config = dict(
    d_model=160,
    head_dim=32,
    norm='layernorm',
    attn_scale=0.177,
    init='uniform',
    lr_mult_o=0.801,
    lr_head=0.0084,
    decay_shape='linear',
    seq_len=512,
    doc_mask=True,
)
Each number is 128 + 24 x the weight over its row's rms, rounded and kept within 0 to 255. Layers, rows and columns count from 0. Numbers have three digits each. The size before them is the row's rms in percent of the matrix's.

# layer 4 MLP up, 640x160, rms 0.192, rows 556-576, columns 0-159
093:130128126133121119149111099138126120104109158115127147108181150104155150123121115127167128146104133128135112120155145154117130120088108142138124062129159104134126106146154106111135158135106106135171093149135137153123199099140130106125176157097120100144160164124121183103074077136103121076142074153072134120123119131110154145117091122133118123164155150144145149114118084101137114116149124109129114100082145146145108126168097174128133136169156129152121137103117121130143141158108166
094:130140128108156133125091143086120135085116123125156151124139152128154123094097109169107078146131099135110136115101150150129155106113128078120119171113136143069120157167146138159099144116110124113168126114146154165104133156118127096136109180134127088155136121177085115158131088120136108138099143129134128119138130131132118114130143114099121153120187160175123170151188112119156126159147121099134120100128091109088148146112126108162100117112101120156093122131128121144117087178169135
092:121157089136120150143124118157108127102123115101132142131128154149141123147141124101104084152125097115133171129113143073125143121076113153123125145115131167117147140111083068121139120112091131152128113076144141123139178125117139168093176125155106105147118140099097075107078188127111150130128126127117110139106114176133120100175133129139130116143113112167108108114118146105097140144103142116119152086125125181169141149114192109101150109152144149152146107145168125103145112153126125
101:093142147105126127100136117136138126091127123114090157101132117140110087158101096140131120160149140096139113162116110123126122167120168170114132162089150149124102130165111155146161103124129157148122108158145078151158116115151127139124148148106106110120136094151112136079161105141128136137122162103134174089107191187116135119152125126132161152103130109148141151127127112121090112130109117130127145092097139120119129157173136159157098094166120099118137130120106141115135181111045107
093:103123155150093163109149144130115150147123167116143102129107131131139107134112109126113080119116121130117069134148080131147150128114104148148169119160151137134158130133137082161092103181099136165133111141124140089149106094093149100097108162102101176126126180085182121170154111108124132105134149119129112096101142127119094100117098133134125142175102101123114133114136126131138106166145124166145158121134092126138133140165142133153135184128127166107108097070122151140115150143108119
096:135101146138116082150138120138143118123148141097117159114129151112127138088111132103156119110165134118123149136127127152133105145092199138112154193095113114076139127179156124122076137132105119144138119117109111108169169145143142146129149126134162126168099108158152081121127137144135102100151128111153147184151127098095154143124142134131080127136140083137142113156097134103139077146119092131145122147148108166142106152103133137117108141102126126145100090093107092172162132090146098
088:190115147145089097164097122191100158174147146142116138117136128121160109132086135127111137148131111119165122146111150092147135149147127098091106133115106109120138131147149138165098135114112126120137123091127135110118111142071107162166109124151112096098121095160167155138170167094142107149117140171109118146102113118117131101092109112157150145143160167105107087114107136118161169094166108120086148114111171130155178107115130114107149151128109142109121106093133134137144095118136109
086:125145123137125131140130162094154149167117170113113109101143097118128115116107132153090129174131111147119183148113118115157141093131103148131145121126164123146149107134153147204132094141141109139161130112154132112104113130123068137087141110106148180124127125123125119156081129122124134116142153116140134109119130119122168076105120121143118097087065117109127126109158145121121135166113102162147183094176101095096154111150110120152112169129121135109119166170127100140127149103156092
100:098136129127137128155113104135102154122115102102104073175097143146121099099087165109134175117123149124128165132090090096131136166106110175143133110114139133086124136169100162103125150129143142115162105179096129136140138123113129082144083133145137112127180144133144138146150114126107147118137097129145151116131146139117117119181150103098177126117072120110104134135158115119091111112163112098151129137116114179131150162115136137141143144113151113157072106131143158150098149144079143
109:176182080145110150121162118110119144152124139173109123136120133136131081096164139119097084119170087169140093127102169127150131166118172114137132104119131105100086146101121128077124135140079124152139095105179138112134105126156137133107155127135146114134107109119130107127131153114125113157106125104101098126107128109196170156122163145126156124128112154130150148131128119147120149093139141166121174114157136130096132115093134095114085144074125137117147110137139172128155102133125143
093:086124144119123141120155137139124110149090145159131105113125082136163177118117113117121097111112101117125121118147151062111160131101109148089158079144130143167175133099138090106157133123138161116123147121143169110126141044115132127119115174116148128127123155125170125118097167153132113156113141091147136117115122165128146132145102157104125144090125162145134145115103134140104098093121118137113161103161165127107106101125160121205125138110133115121151167093104155121147117115100136
097:138149134156145135179177119092155149140135130067102113110159142113091131125158132137152124180096166121138149112138127169113186135120099102141125108133095137146175077102074142117158104136133152133133146128146097105122088157134157145082135105157129121111128103158130133123141104100119111118113137130127090138126157108124121123106142140096124069132128116122167089136098157137124196124144083121121098092135112187152130136141135114159137160132140139112107133112123104135131150127155092
094:156150162128103145125120153079129156180132178122109150100136162100122134158171125144117143157136125171135122129120073120159145091129124103116125098121160130138087084147151130071095118139132123163149139134108193108126111109176132129101160098133145126136134095151129176129116138134118108125117153095101106116116139116100107153101074153106136110145138142160149179122104149107103090139092133115101120129115127095100128132155139117160131118113187111121124127156159115123112131103091159
100:114144099135120140110118131080165129135126119135103159131138144103091106112178115190124082154136114111138149126165128150087134128160164116140139126112140153147162111110130120101127116113128134115166093126156136137089127122167149119132167182213098113112106075108140156096164140119126116128132126103161123097086165123090144093120108150156130084121150120136152133114129088126157132106116082149108130103162116147129118148091142138141114134132144142129081160107106141122132144170140093
107:146103144156132121188129150091150164145155113127123123147092175143116112124080128142176150138079110098110102082131134143135128117099136125153108140160118124119144099134110138137113098115119139133157122131129118183107117084129099130134111114147098149143118115123100075096128121168101086088102100128166116141116095113166154127143155171132180144125143147116114162129145102148145118129119154118119097163143135139085099092142119106120139115115115100098118203158142115149112171128152150
103:125117151175120113196134110164107157117106119139162131151115131168131128155131099098148121101086152098148139105153112089084163127094150093137152127144134175117102118150095144137146104102090144121111153149111126117121129157155129146155145129144121096138111108132082097123145093123117111146126106184119148122132130141100141163092115135162174150160086161122115116145099109105164092149098103146116155109131099105124111142133128118129172131132206134110119141121127134102134128106098172
095:129136122133124128143090105135169118080124142167118106133159086159145122136090148114145101125160074098103159155147173123133162129123140128140099159125136138104133117136112147160098112149139117067159146156125158140137124145106130106140131094139146120090153132113125125117110114122103076160109098118114132153119126135135154126131150117137116159111090075151119140147104084144135098171151197129125081123124129181155119151111131084182140116103152076133119104141104130114103155125116163
092:135132138107103120147100178104111132176137172118140134112135098161091169117132156120111116138150106146073167159132137141154139112128120130119117155136135128099108119149147125129131128139131070153139159170120117158082142126109132127113051110122125153155161125132163089172140109153127138156102134142165153127130157082156132128144137123119135120132099112060109131130127127075155122121091107145136154138095126120127079121133137108137146072169152085131112151126097100153117119085136120
094:106118126117154157120159138104106126086123142114129157112142144133145136109088112089159141132107137103172114047083116146135130104131094088117105113115129077132140145098130122154150147128120121121133124128102085139083161133097152131106147103112136148141150157088082126111155151124137146127104140138128165147142115131116107135143133150131130176147159127108170113103131186140123109095166168104124135145126132104129126132180105140147143127166084196140141162118118074151093133137112139
086:084154158133150142111127169142168130086147123124079151083144156102140112107127151135138106129153095148199138086097098123120103108150090150136134131097109083155072119118150139127120126128118146136139121139157132174131108107141098092145131112167159127101060152112117142112138123097147108131128096157136113109146193110116159143151162129112124126128137147099144125124137107141080127175110126131122096135184122141147129103128134128093109095110143153148151144146110105109151126124130169
099:148150120138125103104125056161104103078140121153139138127143141173074145120114176121130134096120133141151129065112115143122138090130152115160095135144119102121162129151170121125069090125176128129184133125146120129115174145157134124142144133096128132158095121093098160152081153100071129128128130118155111134135129136139129100136104127113137119114122077081134150161129125105136124150170117142108140150127118098111144143150106136119138144137161132128156091110111123115141148187161133
# layer 4 MLP down (transposed), 640x160, rms 0.128, rows 556-575, columns 0-159
099:138122100162093084135106138129133146116139117108124119137091131135136123098134123085115156133122113163143154099100168182123159116129121129150150154103169115145122129138075130128099122097152139145114129171112173154150133092086116096161135179140112078087075153110117126139089121151133077094142125127149104148136142097151101121143133157110166156120126150150138137171143187116090122163083136096112145115113138159149125116107159116127148134160148121108123107108161129146123105092135105
091:139169121103119188158145145120121063146098113141114179139079146111109122144142135145100183114153154109121128128161156123103117148151175123147094118128139163105098129129126119110167172127166163093120079152114134140166120112155081111131111115116134148129114158088141119119133147128078055126112106118157119149137144106115113126125140126122118131100125112102116104106113109108119157093143105105108133173107123134141131156152142112146135153182163130109103123134094160116136143108116165
099:173144168088125145144121154109130128122132131130080151143139153095134117152137130123090124143139125106098147125104121120144110125129160156165099124151112116124139131134092125106126120115155142155101140150064164157090136127161110124161119119106161120124153118162130150118101117116117070085084141087098122144152109115116146156141134120162107129137124107093154128142089176074155136121139147101114132129128074148092163117100140201170130119109139113108133148126185118126162119126139081
097:149124148164136105132138130146145131122128094123162183116122132110143108172123140181160133133113117119137127115132119125137105141166097165131176096170121122130120108129136185115144136109098144131073119127171105136123134080115101139128123103136162150091117147105081134097130104113129086156153112138152117134128137076121056085100098175097132113169105141123146121112117123144096157130106149083090152168147129143148120097096143161146125148152158128139120126148151091113127128104159105
092:158140108150142132114122135152128138116137089143091118134128107124131144165156083152123175106162190080110122074132152111164117145137153104144052124109166147091124144095090109139144131122130143100096116127165128133160117119189112121104184109147108183104096116154093101152130145136122107139161088152147106123147160119124133091153110106113109131167143126137123081143159137090132113121104142126085108145136152121143140117118144105122105138154092121118123140132130143131171154128120118
092:139164128095130129133099145164129141108124160116147074101086122119088101092125109096112129113128119172139123136103158096109139077158150151109102078106172115165114136126126137105133116137107125128109133122108156131097148116153116114170116112142141090135113150093169128129102111122098199204134139122095096120157134166119133135152111102104109142175159162140136131131145123116149145123141109126141132081077120138160109109145151133084130142121145159129155132190129145140118122141120148
081:083167152147165140112092135080142146141112112140119095128098083132092149138126086133138146056098124149089118132119120152171098093089104142160112097162122119135132155155129155106105120130112147150119125167079147154101131102177080107128108127118112139132101093119158103115094110089133137095125132136161145144137123154162161137162144140114171121122115094120149163142157155128112120136118129085158116142128115153118121185140116133148165140130131108133134184125140123146159115112147127
093:100157101136157108171132115117151139132164153135127109107101128083186129162119149116148081130080124160102138136114144128124137101112163132136164204096126093174138142120121140150125090134120117161140152124102118130112113157114139145109127088121148144130169158096115102103128146134126097113107123103125127125177077141150137137147152131141162108116141058116106164123132147148090147111142119070099129087127099144133148106120106125144108118140112168168127146144137076149124105130140117
103:071171148141135130131111093136166164084125100127137118132133200130142134113141156111147113114122107131144109095107174124151112151137144113086124135135123112120129117068121103123179110146083104124145086154154131175109144139133121164124086193187128095134109094134102131084147132130126120134092156172133111091123132131147133145119128151132155156148118126118107145106150138120126110148142137137118125113146158143114180108160079114133108109147138114092124100106134183102128121127148118
099:147111177115132120135057097187121126140124140073144123140112126087135148141087127130114132143131151094129171098086124132107174102163103146084101099137112148113145138164150144147115155094133118126096163112133159118098144111105132114167131108149110134129111132154154139076112099146130152111113098172126115137165168136119133145143190121127182143131095131123073107160116174135141113149114172124151094123089134141130133112129119118135136099093099129139154126120131126132127101115131162
094:113157141174138138133167117175138124140110105121145125153128117104085110162120096097141150123118135117142155155126140142120119180116174134135101118096148118094136141120147167125109124137115142133123111119132120122129120146144143137136134098119148131141078124098109090140146112111107181103106090174135126107135137112126089136109140127136171145154135131160138101093175069113151129151157081095140061197095101126085144127120124112136149120087132119162150128120143129132096172124127070
109:165089162144114122152113142126168158148105147098137155091111140127098098160121134124126112131127153160138128132110143164154121108126121134124123153132129169112137105137143148105137107139146143177112110082091126107140146192114143163120152088166109133122161172145090152130070148118143101156088125143130061099161102126106116103146132101121145084141087138068153134130115134137098154079112121129115162146127125127126111125133136131104102143160114169118118130114116107101137192124110146
091:191114103106136130164104133159103121120138117123140067100147119170161112089126149113130101091140103126110149143112159121109130136123093150123103111103085134154109121101092121142136107110110131132098125152140141107115099121114103133165135180135086138158120142119109071146142141104136128106133118171147151107127126147148145150143145106142141140161090182077096146140132137173136178143118144119143155149115144146165110169164135104119108123137072108153107096107136132135112109143192124
098:130109164155128128119118108123144085113154135101124108121122135140138174129138128137115081103137089104193131105150124122144148096099128133088128172148138126161104172158117157162127113154113107145141173137105070141110100131153145141145134113115107141151116151135058125117087130144113121192134105138131097137168141111136117129161137133140100129130103139158197120129090087119131142144084160134148087138152164138084115102090156144113112127125132135133132126141073123118135147101116139
112:152142122097094100165132093157129128092149120110112189098115122154079140142113123164127113123116157135134122146120149129115074096114154116134081121135146123165125123139117108115142104095101147062146141172129133099122119110109088120160149130144126120161135127070114103090146161135158164140151119131200154125126160155115152128107138095152153103118091132097113138136139147175131123148099134076116157172129145136129162134110120121128144133116091146112101130161109170095152126130138115
096:107111155140178099082121135100102105176099138146138137157126161125133132071136130158119148139140092178122137173131164099147115155103132165114125144148152130131102115127124122100115153148137115125116097116141135161133141128135138098078117112152144139134140121133138115126136213157111138159154157102160063099138108141122158069145148123103093110112114109103143139130142157145103132102192094126115122137105155158114123098114137093131150150105121131101117086116123133158117102155107107
097:118116142115155133158084092101108104129132178153094151112183104121090138122117126141114149140159098134133110108099143122108097163152091164157133100103153132117075132128103126163124138131130112135126151125129136099099108119122141088132117090113138157137166122083156170084108149095136118171126151123127145129130179108148124165072133129162107134146149149117137129100083116136108141127136123110121151155153171107117176147150117149118150120081131085133120157109152120192094122129124150
092:119152114116113148094101116097150144118101169115107162134154129129089113150153138123127095140154112081149110102137157135166135115160123127111083144116114102151134174119106140079126136155142151102125141080142108200176136142153140146170144104163148163168120165138159128132146137110125130128109130150113123131115092148089123131124134116132099158137143082099138127140163136118121127122132074104122128134127130104127116105190113124140149160082103153126142120130069106115145106147089072
095:142144111132146134075137171084124134139168126128107068135126072121102138126164109164082128109126075104096105119150098106121138161146132100157124136148072155098138129117155095147110161149138144116123135127162100124135102089146130141126162087148141152129153116138113117089139113139092107149127107149095129105145134096178185112132120139140144152151124131125157125149153117140176100143167097161132111112135148148130082111105175096138142115162128124117124105156161165120144125105112118
088:159130087111129150099082132115114144136156157123118121145133074137153131159159110154122140095150120137092088081076085135115132124124096176123179140112111099108163140141091110083117162163142142177133160136151128132143126109128108091118134120134106115165150120127121129127130154130115139142116127124153130172114127152124135111085132115150083114154166121130163098126131134132096154140143101145091117105149181147129118114120127134130135164158122106071079185144148157101110096147115135